Part of a small language model's weights: MLP 640 ReLU, vocabulary 8192.
Each number is 128 + 32 x the weight over its row's rms, rounded and kept within 0 to 255. Layers, rows and columns count from 0. Numbers have three digits each. The size before them is the row's rms in percent of the matrix's.

# v: layer 4 attention value, 320x320, rms 0.0297, rows 72-187, columns 64-95
# o: layer 4 attention output (transposed), 320x320, rms 0.0339, rows 72-187, columns 64-95
# q: layer 4 attention query, 320x320, rms 0.026, rows 128-191, columns 64-95
# k: layer 4 attention key, 320x320, rms 0.0262, rows 128-191, columns 64-95
v72 077:111130095146113175172100124116055169166063179065137174158117168158127095091166103126150141152111
o72 080:130127116115141111139077166095161103175135097126139083096177129128133171178108122143106164150177
v73 084:179081104150109163081162108097153160129104141115085094122180127121112172169154094134151120151133
o73 097:170104188138089167130067125129176136060145117155169148124129105085119102154119119078118099119137
v74 082:094077155116117095084155141182118189161077112182118090089141133182122142079099152120180144133058
o74 090:103198158117142158085190107138148133128130106154092094062147131128109181141104120120146162146144
v75 092:104074108112134111123118102104097116160107085116219144165157167114059086070165099131091126178148
o75 092:123129152119126157093098171087100093113140120096102094120094089097203174120126145123167154138158
v76 081:154088185104078101153146139145120114086147162147076069103198135076113084118130133134115099093092
o76 097:179116085128119138150123159121140152110066142095159135132075124113142048104112114099094093059104
v77 083:162129124099145153135146087118162167121120104136112135128140084055096118085210160161131111101067
o77 099:069113171096160106129123137138096068104120083154200163195107069149152113183123084140095160116148
v78 093:143189073173154140110147214092046104136112151108029118106078141111117176190085119123150102184134
o78 100:119117133118088150094154073157167151148116078102215107130166144150048182111141150134122201155066
v79 089:069107119103088177109137151139152074066182136062174061062139167107119125141139132128091125126109
o79 095:138108087148137133083093145152112145166079123130159204112145114120135159117142132139138121118169
v80 091:154116108111114183120142148149115137115154145100141149053131172099082155165109099083070089100154
o80 099:094139080124088122080140167052109126182140170195139152085130067073130109090139141122086097140115
v81 083:134101098141126164154141159169151073127107076128062126107137087054089160169159105135153100115113
o81 096:126088184093100133092191141120099211121149094171072119170104116128069139155160106104152102151176
v82 087:133176153089131144165141167108121175125091107120065121159093132085111158138089130106160107118135
o82 100:166084140137113087156078103114120200152084144105168121110125180165102136090136089131127101145209
v83 085:134094106131100164095168128129128111194138176089113105124173095119126129123133113100090154114133
o83 093:206091137141066204111179119155142106110076192112117147136081153065106121145125118183124134109133
v84 083:089185069078084107130120191120128126154177088112109143211107093088167134130180142148077100165148
o84 095:129184167156148062161154122161163214125155096157155129079126123182116188117139166142111129136145
v85 093:144128112136109125099115117098150119172151134162127132083086203194135167123067124047168080108205
o85 095:096169114122195181104117192118157127134155170135148140088127094097121177174116130100107116123179
v86 090:103137098176099180125135125129087070123125149058139158141136095154121140100139148140135206164099
o86 093:107177119089141152177155107118144135089116125149154150168131109171162122127094121146118117173084
v87 085:192082158126187122157152119102105134141151075125111130182162139115127149095173183144146094113127
o87 100:116093131143128122152152110099192119123164123115139155170118133191129110107160102138165167128112
v88 086:122204080099143113047154165192105087160121171096041041142114093104157094120078114108115086106115
o88 098:102104117133046067089174119051175156121140121071171097140152151124052157070070095096110076110163
v89 085:141131129158116152150151134041086091167119138149172135112137146145123127103167074174167153148174
o89 091:167098073124163142073135117136166164140207170122121164118140100060160079085072138077127104136148
v90 089:173049088149177099166167180125154099122132089095147083139184126151148119101151106154134125135102
o90 097:134099134206132156112144113126122121134097121155108152102114117144142120162148134143185155110164
v91 088:112137180125156096140062117140104135112117137215137124130146114084200187143201154116159158081132
o91 104:139090129067117081141131141142098093113098099074137059150155151128164168112162116175122072153162
v92 087:130123140137123137128068059150120092125159129100149127083157102049189118163120181175105064072079
o92 095:157124145106129148201128146082128088152135137151115106123163097144137091135120124135165140097140
v93 080:158195138115158149125120169074114095128166138141085140068167175106115116209113162177101085165136
o93 094:084141133148133138160146083174192114068150138150169229147160133148101075147093234144093110131107
v94 089:124175186138052153149119180093112134093087146140181125152129103136114109156141173128137081155166
o94 093:106151140097161100124106136122140122159152092172131114073135166167151141113149105164171134140057
v95 080:144127093142143182054096156164174122039096071146140106132132122115126126103140105125155102103110
o95 096:140111126157160166040127091107190137155154149083137121179122137187122171111198092138196179082045
v96 083:158084134133133154135097121115130135154145070092162090131192179104094136143139176177151131180102
o96 092:118150148110155104159097088117141132202181141150111177164077135111172117143109097088152083098132
v97 089:096126149118125157111176135161131166104130143168114169154103153115181119160141104159104080119147
o97 094:121060153183071092161100164121127148162082146132075180167115126121167085093163095096077101102147
v98 087:081136133088119129146150125168070150153209081153048078117127125093082096090167122106150132181122
o98 091:139126134152132164114203134121112137110105174092171184154101110130070112108072129120086155114098
v99 088:116116113157132141114132128148133181130068144108115174148120143100141102165164085160094133139123
o99 099:147069152150142093071065160158124079142119121049112119144153111132146119117121161143135152134072
v100 087:059147148059083098083123151124102095135160154083159113148191124185105101171115128167139128169134
o100 093:172105140210092098203175129084106113096089101136141121133162127118108225055132072130086105099150
v101 084:115084121064145111110079103128156144146144155136121122053126086136174091163102114150106094150162
o101 097:207208138137098094159068177124136082212122102083095133073077145091123123145137180153105129090171
v102 088:129155080143131134121112125166113080166137168104102095128199072156156056153163080173134081123146
o102 095:179146156140162147159145201097168102151160066130066158174147128134106161147108113151163129134107
v103 087:069088052130114107103145092148122088162173163072105112129120090155029153106089136150120120127137
o103 095:157147108117104131082149113117058160140145145121119102146129146128145118174145123138165148139073
v104 081:187121129146136112130116183166145134125125109131123127121093106085103055147144176101179110158123
o104 095:128128172138065132092092071165170196149113122113117143082132182162082153112072110143132149148110
v105 085:150153162090182103137166070124129158136157093085154208136178102112092183130100130108099152099138
o105 100:133145135177162063121135107093095047113138101131170063162125169139122114147132089106107092073117
v106 089:130114135140155165142138176086129169052135181100135068147145090167108121150122147115141133149098
o106 096:107166128136114102088089103102096089070097170153172145188139162123164131147083170146127107126101
v107 087:102069173208147130155112187138120129074119160128152168069126157091094104138149142148118190116130
o107 096:128151078098090105136109170079164125131067183109092099159081081132144083116136077127151128184113
v108 086:175093123108096159147105082154101091108166153110146171149143063108112127137113164130201139110162
o108 091:097131112124183174119096134130159164154175159167215170102137140066119168189151128193115149105155
v109 082:136146112128107143107147168105113088145147155101100116123157116148095067160161161107155155155094
o109 092:117068135104125160118183021143137168135126127115161169162174138156143158121137089141149090089146
v110 092:089101136120098154192116144106122125061157147112125116137099173148130131150216082152121106105124
o110 094:098151131212160119124143076119149106182118202164133092041099133155182162119048084104100132118154
v111 082:111137080115136134196172069075133089130102068117128095090095130092175129133142089149134126075147
o111 093:097166095118140125176089137164121091123115129143127092105146152133160130176160121181099077136143
v112 082:101087132115078069102141122108085103108102082059132141099122142168145179102147104110098119156126
o112 094:119114120136110143139196117135133144104134101135107149164130121170099147083155129111200125186164
v113 089:188120166171145094169098181117112154132094097115115113140134134144098194071143087114165114121115
o113 095:134129084091117129168095075114146061103091110104114117208124069045149161141073168144195155138149
v114 090:071112105103151073117106093113127125128104156116140153081135139102077112190146115128167188185160
o114 098:116092164181107117089147118169090132218151155146110101108170102149173086173189194084143169096164
v115 083:092114146138103119063143086144157091153064140134102145125026110161092105160130120143137154102096
o115 092:180126102154096211086104127103177107130095086127121137125089107158103139157109155140146125149131
v116 084:094123190102165153156114152144129104095128123088101156106092117140166097100058161142085130148146
o116 091:141114127132125121116110151122123213130145103126181141080086088094128121192114078158144146110117
v117 078:066187157095164171052106161120150165111116133174118128183054122052121179116045128147083102127092
o117 095:160157088128087090130127127104150145105185141134074181112110156146145132175150101073133178103135
v118 087:151188140112106073193095098163124100153132173137164140096111147076131102144166138144115136111151
o118 095:160192124157145122126128141096139084043127132141109202145104118089144107095136153113098026149120
v119 089:142134130110107124172170113170160131104147159163174147127169130095117092128172171113142096119102
o119 094:149171096102162085135105153144103158144065172130068120177154126097125144172124102133141192158163
v120 089:123109135164157091166189124106138084116165118158097167080136173097063064098107115133133136124115
o120 092:120134165094136140180119094134181114134123103068126135105137112111181141130168202129130153120185
v121 077:166164107112130132114202082126154048091187086098095142185154119170134084113086066110066137089159
o121 093:106122111157130118174173112137106123131042096184115116107111092097079173156094167131157144130102
v122 086:159116038153147134092100111076103159127110171156100145124145148079095142150132162083118135109156
o122 093:116135112103149149138131105094096143071114099145103127152143113129127139122110102142131087110153
v123 089:128159144161120103120133067068145204164101164151118141148165127083125102079151163155174144101114
o123 097:111062179151138192139121102117059146120135091167094108143124124139064100090143085105070132087114
v124 084:143191160107144121110084121148091157169151139122109170176119168095169157136171154127163165133124
o124 096:161094103152119092081153046053103130164169123111127138109148116215072167115128114174077118185195
v125 091:140074092161182092101185073043063108126142115148155130110137153146097121098171085145098103144166
o125 094:082130118107136178216176084098142093124127100127117149128144110139147122175081128095164108123161
v126 088:161121070086168163111182115141183156097080144130107124148160181173083140107177137057088117132170
o126 097:114134185144112186064167154160053168075153104109169138199153120086102119193150101179163122111124
v127 091:080149120091158139149093093116114118171130115150154042173180136137092195119139138176129113096128
o127 097:120134144157160090151118107126155138136123085145109154179104105125085096142119038127100096128097
q128 090:124145058118118144144136119155131119165084124162075193111180135089178115080210179143117153159163
k128 086:111122168147149138083090109129116121117163106118122142085189184097123135136144138118054105138135
q129 094:135050151154125163097114115081154153150138120104123151167119124215137148154105070098156088103195
k129 081:154140072126107084149140105080181140080088129162158168186157066087168159113126125177155137169137
q130 075:166092090107165126162112059072118130145119126131127085124091141121125115121119095072153143152113
k130 081:130149102154164149140129150120096122120116131170182176148152154128126111157108147174095151129060
q131 080:123133113103118108081131121125168063097176067133072149116142162190151113140095112138120113104080
k131 085:122097096139114135135140234097111143155087159148158139138085177109153140129071134133087120114110
q132 079:148097169113130132129078043088081147172138152134135179095162114101111119101114107131155134152196
k132 088:044143092121083135127127083097136079117122095154165156170089140127112102119117144146127171141108
q133 087:071140107176133152139119092080147052082180133121118125176148124134150097162148167164141116150138
k133 090:128142111107169176149092154131089104187133113139111077088140134118074082107109122070131107068135
q134 080:112142115124114105120157134123134154199083136151123109185098135185047186057152110103096106149088
k134 090:114111111178109126159109146126113078088172109164180112154092153103131137112127102155194120136133
q135 081:128105101174069170135149102159085175127155128128117173082149107145088178165155186138143138153132
k135 078:115125113176140099140119100092133093184154128169121118122183138127119103141166154181109182065125
q136 086:154124123156149145135125113134077135106078110110138150089125092168113175102137141108154147177114
k136 091:134097114149115106134164188089090155125194113187131155145201159129132123174105098139086120147077
q137 082:141090183079227173085084147171113163195068109151164101167123102117087163120128079144145096087067
k137 089:121135131146090150165147109110155193197117125140118138125157128120153088097181124129146150206121
q138 085:194145125073134161122107148160091173123120115142097096143164120116137115119104184142170146152138
k138 086:080158153080085134135112158137086119195147150106090133175140119083148096086173174087127116140104
q139 087:098142153108085129139132153128115101081159173097100154122152131130148115170133145100093158093133
k139 091:119114121069189175073099123129144094168109140167152135139146096110095116165121119170059126106104
q140 079:198175110150128120128103147162099084131138138116142223100158122134173072171100166155131123082151
k140 089:094141116114156162087132129091096081093150107126121141166135132134169084166082151182140103116172
q141 083:122099132095143146083123135193130130081185203118127181086161155157129141134148143114125110149158
k141 088:107186195153103141104103129145085149162073154137183180113130152177152102192128180114110115109132
q142 080:097120129088118128129105139159144159112148150144105141119135180130091066132161156108142120097165
k142 091:112118127147140116170154113105113110108142086106176107076096132184082172077129114099114118147141
q143 092:115105087096151148091129148112168159132132098149117117162120095145159163128130099103098088150138
k143 085:097091141097122113112112124105135220117110128124089117127113068158124156068124076096112153091147
q144 090:112157170140113164141128150137153092134089134152103117090122127134131131088180105167134158079155
k144 093:121132107125121092138130123135158081164123159137152137185172073166116096180204071122161105098112
q145 089:077154121080120105133112116171115206134150109134121138103123154154182176098104080139144102195074
k145 101:111113151118123079121142108127186104099142200125156113100115134078147144145183075118155079125117
q146 101:139134095136117067053140096088191151117199133153126097175113115094089130165134115089151069161106
k146 100:084113147101138093152165152146113107130150118118116106165100144042105092173113121051152147123127
q147 093:137130123100200065190124194108096136131092128163177102122107113092157152106120140121099138100135
k147 108:153049124105115114131112110135100203164154119069193169137113140172127172101108146170176130154162
q148 093:114171132108178138094066192143096191134164178139075151137080133176103155127213148108121119122108
k148 096:077174117114142126065143137133087074150166142172142114139131128051160095131121176157177142148111
q149 100:126126099142124119101119162102120121178194129116187074086137108145153161141136154112087080153151
k149 113:120078148107090103145135140158104161116054133114146200145166156157218067121158025176126137179108
q150 096:080121198136116136143136166042119171153122161117176108172092106091164092096128081160123127154190
k150 105:089133115167106170156097165133135097090152094122081088148176129160104124152147103092176129107099
q151 120:198171079170071142147145134130171133172154120153148136133193165172096134135145126115120169117136
k151 125:132144154105131133101122144159144115110137107144091106102144122099154137129168104134151168136128
q152 095:154156127154123125130154087154063044093148136064122153097131141084126112150171111117148187127138
k152 101:138128146208153134186140099135099129034171137147176110128136100115087095152172112132086155108139
q153 109:145129130127110074129170147157145147108136131090122085148157128133109151160121129154155102177147
k153 128:179138115113141132123137113147146085121178133109149107100126183121110087130092118140170075169095
q154 105:143121132165162140155105125102061116124098175099167118123109161110141086161159029142102189100141
k154 114:098121077166143127140135145107122146074046104115173168092176131107131097144151129103124144097101
q155 105:091116105138123115109134181112115114073151095153186144102115104097129149103098141194052123145071
k155 109:182162101097195177141094069112135128141170087141180063061143131109154123158126176131146136088171
q156 124:128140078158117150148168143116123148133171090137125078151142101117161152156115141090181153113077
k156 129:110173120158163103094193111147153129126090142147142121087115122157171109130150129077161099158105
q157 110:165138122177127159104160083051130083059151129098141132123144172172128134071165187125140155132148
k157 117:094103132154161127141117151196134121123163074116096113127137071148131150132120124086126168110162
q158 102:083137168124092169147047145173101097136113154175111123126125105140153169113108091170113185106107
k158 104:096139128206149146133071160118153101093190117159163080152136188122157096118173161184120128149107
q159 101:145114128065157171142158193160089172134207132125147106117128091063155148134135173082142131132147
k159 100:141115107180081177125101125101123132061068073185126103109136141176097140093106112095110088165131
q160 084:088121116136175135107103067116116159195107112119139147128147126074092170132147103135124098127163
k160 083:160152108127163151169079079111136130045150114145093066158132155181090154075139092055124092150122
q161 088:078095109162047154134130150145084120129168140141115116150061099108141070082088127140122155179134
k161 095:106111185145149162117090154126138087189171179126166121111127106074139133166072152127100156126097
q162 090:163154099117154188147111158179121087086137167138081118126103095123170117155129110135103125134100
k162 092:186119150130082160111142074162106175119124149118086102138109110133073122127084135030113149135130
q163 086:119130137136123123151113078129106149126126158084149173097173098076174129086155155164115201131168
k163 087:133119159167138162131102111155133074149090137164124072091143061156138161194108176100095170108124
q164 088:188116118141128114090104121082103117208108112097182150125112144154143139193146107071099159114135
k164 090:127137147166079065173101087160099140089196142141141111072124177070118104135143107216069148134166
q165 079:128103127110127099112099091140128150151153166105137183127165112124152186129108143139169100128165
k165 082:122123096098101146113153159117136117111077115173117067181125132157117097091094121165154199146140
q166 080:180133065104139113111079105112114150066141095158128144116116173155168078087095063135134092169095
k166 076:143087117084120166151183183099160148165147157116119070184085126137057150127098140091124137120183
q167 082:146175160110104167106130136094086135126156111109154060061134152153079136160112159142081111134141
k167 090:113156078156130102126169149119112148081143128133118103078126151055151160120134075209176143176237
q168 094:102134176127179102114124120083180159175166091142058128086162134145135127110153146124141080118136
k168 080:144136188111159136119136123138144116128153167127156176119144061156189065104065119177114092126122
q169 100:168149157122129148146140124158125069098183165127157110110168137114169100185073148071108128112169
k169 105:125175148119143158084156049116083142135176096126119131090150171126098165129192178152096160189136
q170 084:113121155141150121146115145108178086092166136134151160094125103147141100190127091140099123144164
k170 076:097127194077115145106121101081154101118069082098120129106116115106172085115078158129085120126091
q171 083:072117145143120156107126120131126169149138141142152138113139193170096141116106142138144129089195
k171 087:084131130134082075090127174079131108102116119107147121135061157137168091097104070122173103110135
q172 079:126169146192116078131107076080125059118164111110114136096113156128122095135134131160164115136143
k172 085:056154119102171103161163167092128122117173183171107147122149071133138123154111147107098092079146
q173 096:126194173177059156169146089109061151160150179138102150072132089119126112109196137124134131094140
k173 096:099134152062138193119072112136112103096108135148139134139060118137155168114156138143161096165180
q174 083:107175123104086184054150073126169166125157183120088111159111094097121204095137169103161152171074
k174 087:136146151106131112146146197135094134139179127108116190138119138155070142171152076082167103121139
q175 085:166132125041108136141123164075073129129075138147162093159095182127121060127150112151124174203141
k175 089:152128106097162165103126150134188111162121177091089186122110091098124084122125095170128171102091
q176 083:142123147069155159075119105108135150150148130160107102170124111133182168092195095123149141157096
k176 089:141177164097104080098168172089114177086139122101090150129129143112151109160113142079179140169128
q177 087:135103099122106145150187105161082139091056096175144073109104099136157144142049174112109136114160
k177 084:150127104108133090081108160178157120163140129072182161142123135103111135172174198080089161140150
q178 092:146119093099152081134120178154108110085065123096103187114052101104130121126063108150055166079159
k178 097:174125134144118065120154121151090094122155170106079101129135124125202110102170124171102120137131
q179 091:139122081128153178118134110121143160111137134125104139092120116152116155134189139106117154114091
k179 088:115191150080086107154112106099086083176122129149126133144150190120066089162107121135076172181128
q180 095:102117128094123104135142135140095190101063162116076153119126127163105110190139134080063132048137
k180 096:166075144141110108156126120060125137165121133101178155126064147111163108147182171153052089114157
q181 096:153168166165111124153175057125116143082127124158136127143125132154064086063119167153127141104073
k181 090:146105156055108129152147162114037099116103110106156105097152107146140121146126144146140215106105
q182 106:112070183116156157138156151140121137114132124156086140144097135100166100127160138131119132091157
k182 107:103131108065189159144070141121171136118143130122148112113108068116102140114078114095135164156150
q183 099:158151135142117089166178154136164150171180107154119124112115180054183119166156096093119135087142
k183 096:145138135143151138162152153172113131172076161112085149148108098157115109090143174114094162125175
q184 097:166111164096065153168145083082109138173164157094112142179164109095144127139210127108080135109096
k184 100:083075090095113096134062147169161164146169146128096130168121109142102141092107096127091111098205
q185 126:092116112132080130156137137119089155157112146123132125177101138095121151132148076145120121105192
k185 130:142112166117111125148134088084185131124184079099164095181180137109103125131139155084092100158169
q186 103:116091104102132137106122094076090119133169141105124112112117136166115111088061120088072114154135
k186 116:063086176070066133169093189094123124093105149115141150104127121134097119148127113145145103111144
q187 117:125105176059169112129146143159085127147090207087136214114067119018121148116131068160146138103190
k187 116:172120127156121150118093125096107146101111136115147192142142200145110130122185125127137162131119
q188 104:086122119095166071102105126080093077107078070090107122152132129128093122158139099152096112161135
k188 108:140130144122172095108132146136176114124111087099064119088133057099147121111119128127135100094133
q189 126:131144145068166166093119119129139149154090158137132144100118121104184112146140146157119100107127
k189 131:141119134115083128148153119104133098133155093126192087125161135112097132096131136127154172093171
q190 112:156125091154105139081127115105125141088160098090132090125186142241138174114139149140176137178105
k190 117:085141106208100108102204105171186098161140125094084113103080110045177129132178121100108149103111
q191 094:094093120110080132057101155125132177149101072103114081140135116125113120083123119121134095093123
k191 091:121163144150053184142142100096114159177071170109123175150095101110166099105113106115170096214115
v128 083:174124125169086088092081086104081133076080078108100138115130130074129114092100111119076081143142
o128 086:097160112214128157054104189127151145038131162139124138163092143123142139114189136101107115112182
v129 079:137093150113142082106181071148176058161083116072113150103102118098152136167118150158135134091091
o129 085:149195114120134092158158108102130171092149167060100237128101162119131156180145127075125135124072
v130 074:130126168111095143127118069171128116123150094106097150165100168157150136154147127102190108111102
o130 082:104137131128079139142154068145120178178119141145139076119122090089110147142118109152134195180154
v131 083:125185114153112115118147169145133078171107096138114130112115226132142118102147101154153197125160
o131 094:155207106084164162162128113183097154183100141166116119100070125059078109099129087154152089138208
v132 078:077173149184099181134194136113094087116169115162125164133125164089107088158191153113123165093206
o132 085:132089180170147113116108153126130056173172144131147118155107141121118098143136093125104151167122
v133 085:134118133087120156139123129084080159104073154172114148082180123145134124162135115147185063148128
o133 092:123142205105174169112080128177134128114172102183154146205162161187128138158111102132129084131155
v134 083:124120110138137112089128109125148101135101127241136184080117127153177105124155147151122175104128
o134 087:131073139160127159083149182165107131146156128136125131097116096151120100101084168117090124109122
v135 080:105071140101164052196133121165137136122105137136128158069117143159119163134108187134114135122120
o135 086:122127102154138144118111178137094167144109122120082111204143157112163169135096078122115184102170
v136 078:131114043121128044137083076142075119085072133040108155157103125099171119120088095094130144121123
o136 087:106132123150068088115164054162058136139100125150153124141113110156086116100114143131127121144133
v137 082:103125155162114076117103161097125103152189160107138127171115060156052133118128089157078136117139
o137 092:098136142157153157144148110104152126128082171130161133187132170171176180138099133122093151081093
v138 078:105068148100137116130140164172177147126143111120125097108159130148052084153121089121122116083095
o138 083:141054123154157137122132079140159131170134061118172148095114183150086126183084123128091205107111
v139 076:127157115132106117100107158094093145136073159099116133109182102196060119109102146129081191144141
o139 083:111138126082153210132111125116140136112093075109079180186166124120136138110166160168082127116159
v140 080:145125140191092137182141150082179119091119151171123127139132179110107139124093097120168143170083
o140 091:100126087086144111091108117131097110092129177130136117165110138154140125120093178132142070124159
v141 072:109133119127102134122084099153115089161140122128150110190159142120113156086147209176121125080130
o141 082:143134083170191109125158137155136058134094130142178101136148132147106102152131062112144167128097
v142 077:117126114119094149083133134169136157192149108112131148081162108168160163113116135131102081086144
o142 084:147119133165099139125106102137164205158153103142107182171125127124130126131179176185079129095133
v143 068:115116154090081113157125120107115147106121136118129132098114106128157128165086083142130078156062
o143 078:105146113148134139122106180136134126127162138135088145151151134145078156123184102141109144120133
v144 081:132134054191160134104163098104106165093107103141135076093135155121152125207137117069139094081096
o144 086:106134161128134077144092102162119117134128185142109163070153158115146121051125107123134049203167
v145 071:133110123124086130113110155078155138142126161093138115166032144177140140168108118174136124167101
o145 082:104090158130140121104208174053134122098187160126170112146103153131121134097107115104121122104142
v146 081:131130132113154087104098113168160126069093141120106085104096038121184099144131124144091191172080
o146 080:140109129132109132039129129119131151161089132151113112075163131172132138133160132161128164140146
v147 077:144044109097086180088117146094142151133086171112098138128156184170156150089072168122090121079122
o147 085:091117127102112161177115092143150110090123113131135135139180148140171163123123088101167115114117
v148 076:107088124085165129094105163128105151179145184104128156121126085071127107153114125135162140162122
o148 090:129155127142149135192105140137138092073144097102159208091161094080139121139160143160126112045092
v149 080:135110115142159138121073119073142090115153080094163095168203101108108108168076149103105149110163
o149 090:116135127097149158144155174091147157135096155118085125098111101155118138105065135123070147196153
v150 081:149147177103137138143117162143097116144165148168146179111115130115170102187162113150110138102108
o150 087:140146115160226063116150113118096097157107119160129136060108160110153207149096138188140151128144
v151 087:112116096141161123143112170167109160121187085127110176135108081135102128080159124074120134087143
o151 092:169127139137116138128083039141149154113159119087148096119091140176141088166103142106134154051156
v152 072:188083094077029113133123077128148139132096132117122163132055149173124161108117178124130174105141
o152 086:135158120069083121121082163117158151145121132117077111182117099128135132159117103121171121175135
v153 078:134083157145148099085190154157140074163167105168124148130106107080096120138083147102093164159104
o153 083:062076141112142086138138233151116117127186083124132125175136098076180118120131170173167194106109
v154 072:096160146062141077153193105135085068138117106112156135165063119088172062101135122121123125141198
o154 079:100134162139056072178116135139140160137110185127104162195108142087127164135090106138209122129110
v155 080:131112150096141108152086161124073064101130134094131128141132099085102084117131070100074083162130
o155 085:122154126126102124147048141089171131116115106116165171144083097082150161138200118141175120138124
v156 078:117104124064139114192119136127151077134172159048110107208165092135074159084083117109182117190128
o156 087:193138108064163156095116108134197122136103140138115143063126048095154186100126080113055160123065
v157 083:165089154108107120198206104148147139093127076111148111140176104088158149101158174099131171131140
o157 087:133103172128153132133087095133163159160102133161138169129101174118083173133170109108117174114176
v158 079:126156107122153114123163133135163123097162129091134147137142160079179125118130112152178149109149
o158 091:123086072105135122090122145172165166132175073146074135087084074136135087146134131105160090135100
v159 076:149160134115147124141168110139176147118089046121160178084054110158099140157159108113118206072118
o159 087:098168138091109140129161121130162121134114124137116108103167118150113220128168099143099176131135
v160 076:170089143128070127137175116092140100136113144090111170119142075155113126127096069140098101142110
o160 084:143166142142102111035092130095151146103132143112193082096143106127154132136072096128081058176100
v161 075:137142119177148132169177082120186166151158124089109147162100135046101154166162162125123128110100
o161 083:142123084144120171126152111103089131123142166110115072137148161129088151154079097147146093081141
v162 082:181178140143163175156120132169097066127165150153138162117098171090133081120092070156124069183132
o162 088:166197090119089120103150113125147128084090187149103121151144166129113142112142049099122159164132
v163 074:082121121146126080078098093083153106141138157132125140150122132131113137171114197154166153157135
o163 083:012091090130143106147168127131122075143143148108180110131140130158156150038135117135131074112131
v164 074:062078155117149123127182165116121128122132093136097079155103076098151106062134156100113127151138
o164 083:093046125116073175138159111183129120168155063087127154138164152172101144149096119140146156128167
v165 074:156114164109201150115109101076072193108124159165054196159205148166136105170175099127138108081121
o165 078:085124140123113108077080144168139149071224131147164048103152147117160167133114105194135174148039
v166 079:091114112163184171108149179114145094113075085128158125060119095115120096157096197137119150085148
o166 088:093198109159122081147125124091069144142081115170133210075110134110132078129083114144074136122126
v167 073:146113147100171131175138144191145120182110170057092085110127112127168128118078115160148122143112
o167 082:156090146115099069080153130134142104181158118092122135176105073081097176138153157087145113118079
v168 078:122189110161154173125169157083111119103093084119147108108169141089135058092124215064140154132075
o168 084:127113104120137119113122133151117129168100163134135098125132105118159122162137117165144105131092
v169 084:146092144127152144128116122138126126133085134129152170112095112116115174107116152150133152147096
o169 093:139143131106124127135097179143178083168126255124145191097100152100124107159102174107112129140160
v170 070:081211154124186145171145091113119206116087118139099169135086128102137112154132121076090147131095
o170 080:117127088113179141062167125120154116107084168109092093081137112160075121148119146118146185077127
v171 075:140071117134104158117135107160169143145121114101113135090180132083093117125107164075079179096222
o171 086:088139166117175147162085062083108131147148086115133093149157149130102086106067117119140099113126
v172 079:123139103138096135173045139105129084098120084159090091158171157171126157133164147150104098102162
o172 088:146160091099116134098112116121149161106109185110094128096120071150079132167176109136145212175086
v173 078:176145163144071088137151135115129146147078173070106149120124105138157123126107141139129172116143
o173 086:107173108111081094074125140119156104096118126108181214136109130078159126148085108113114096093135
v174 074:080143142149102108077115099152157101127145183110154173101134128143103170069094131144129119102163
o174 083:099117095156104103183149075099165090158157155147152105087126107055160101105118162081128129095109
v175 077:102101069162151146104106096131062167130168134149140130180103072167143162103110124102114188094122
o175 085:150110198115174109167136151108136140099178166059131134085168125149213107134141129104146089166153
v176 075:162170123178154092095107098129107114109140076076121122076141172124167135122150116120155151124062
o176 083:122143163140110108132172097091145120114118071149151105217092119161071110105191160166165141147089
v177 073:199125131103106114095114077139170153074157133188091123132157183090090126091195101148059120128121
o177 086:094079116144083096159091135111165080111201095192196121098152158131186140129162119156121139133198
v178 078:150143168078117088115116163173139101097096182119114092183107124074102113187088146104112106124042
o178 083:177155127177152102155126084087139102123112149102145088107102099162133199163119111134151193067123
v179 078:106078121141133096166153137123100170162122112147128152109182162104117132120154121111125155097111
o179 086:123115126186133091156173135123116130131095121088135118119071101164075142071107142099169100136121
v180 075:103035163196136154120097143145151187145129138106105068125119132179120107107140113089192125124114
o180 089:178110159179172182118136115213171158155102066076119107125115130126105142154107108124130106122175
v181 076:080150141103183068160102114155129111137148148128091144132086085111144119146147122111139074123102
o181 083:079156103127118166155130109160148166165128089140179117116078162111078105139075181145122132154104
v182 077:163143140105081176126109156144088100149128122090131091085185123095154108144121085153135057117114
o182 082:129179133087134139129118129126180104119106124111131169149177087107088186129132108089110122159150
v183 077:099070140108067157169151135074125082060144066157136133165110112181095107106164126166119186140126
o183 088:098156179070116049147143071112110139153105136121107147148151149106143094107168097155141099137146
v184 074:139123171132100134107135097158178107099157102185107104078090168127104079144131146150144091108136
o184 085:082122147101112139139145161138115123115115157122131132168162152073149100145158142118159149191160
v185 076:151129180082171100179160139155144123154144119140145089150112169121144174115169182156139112190132
o185 088:127106120143082161146115098186193112174102157110103108126145129095140164151172149042152187115079
v186 072:172067100087110084164193158076074151105067157105120098133134115113081161126080114132133138108120
o186 087:103110153126139145086089075088101124161128149088095166151221130160158153080107111105188089103143
v187 077:158106154046151117081116194144057121151138123081136164155108150132138112139147131165125137112153
o187 084:147110183141153123128159145155079141105154142114156157104071109167082146062077136063148115137137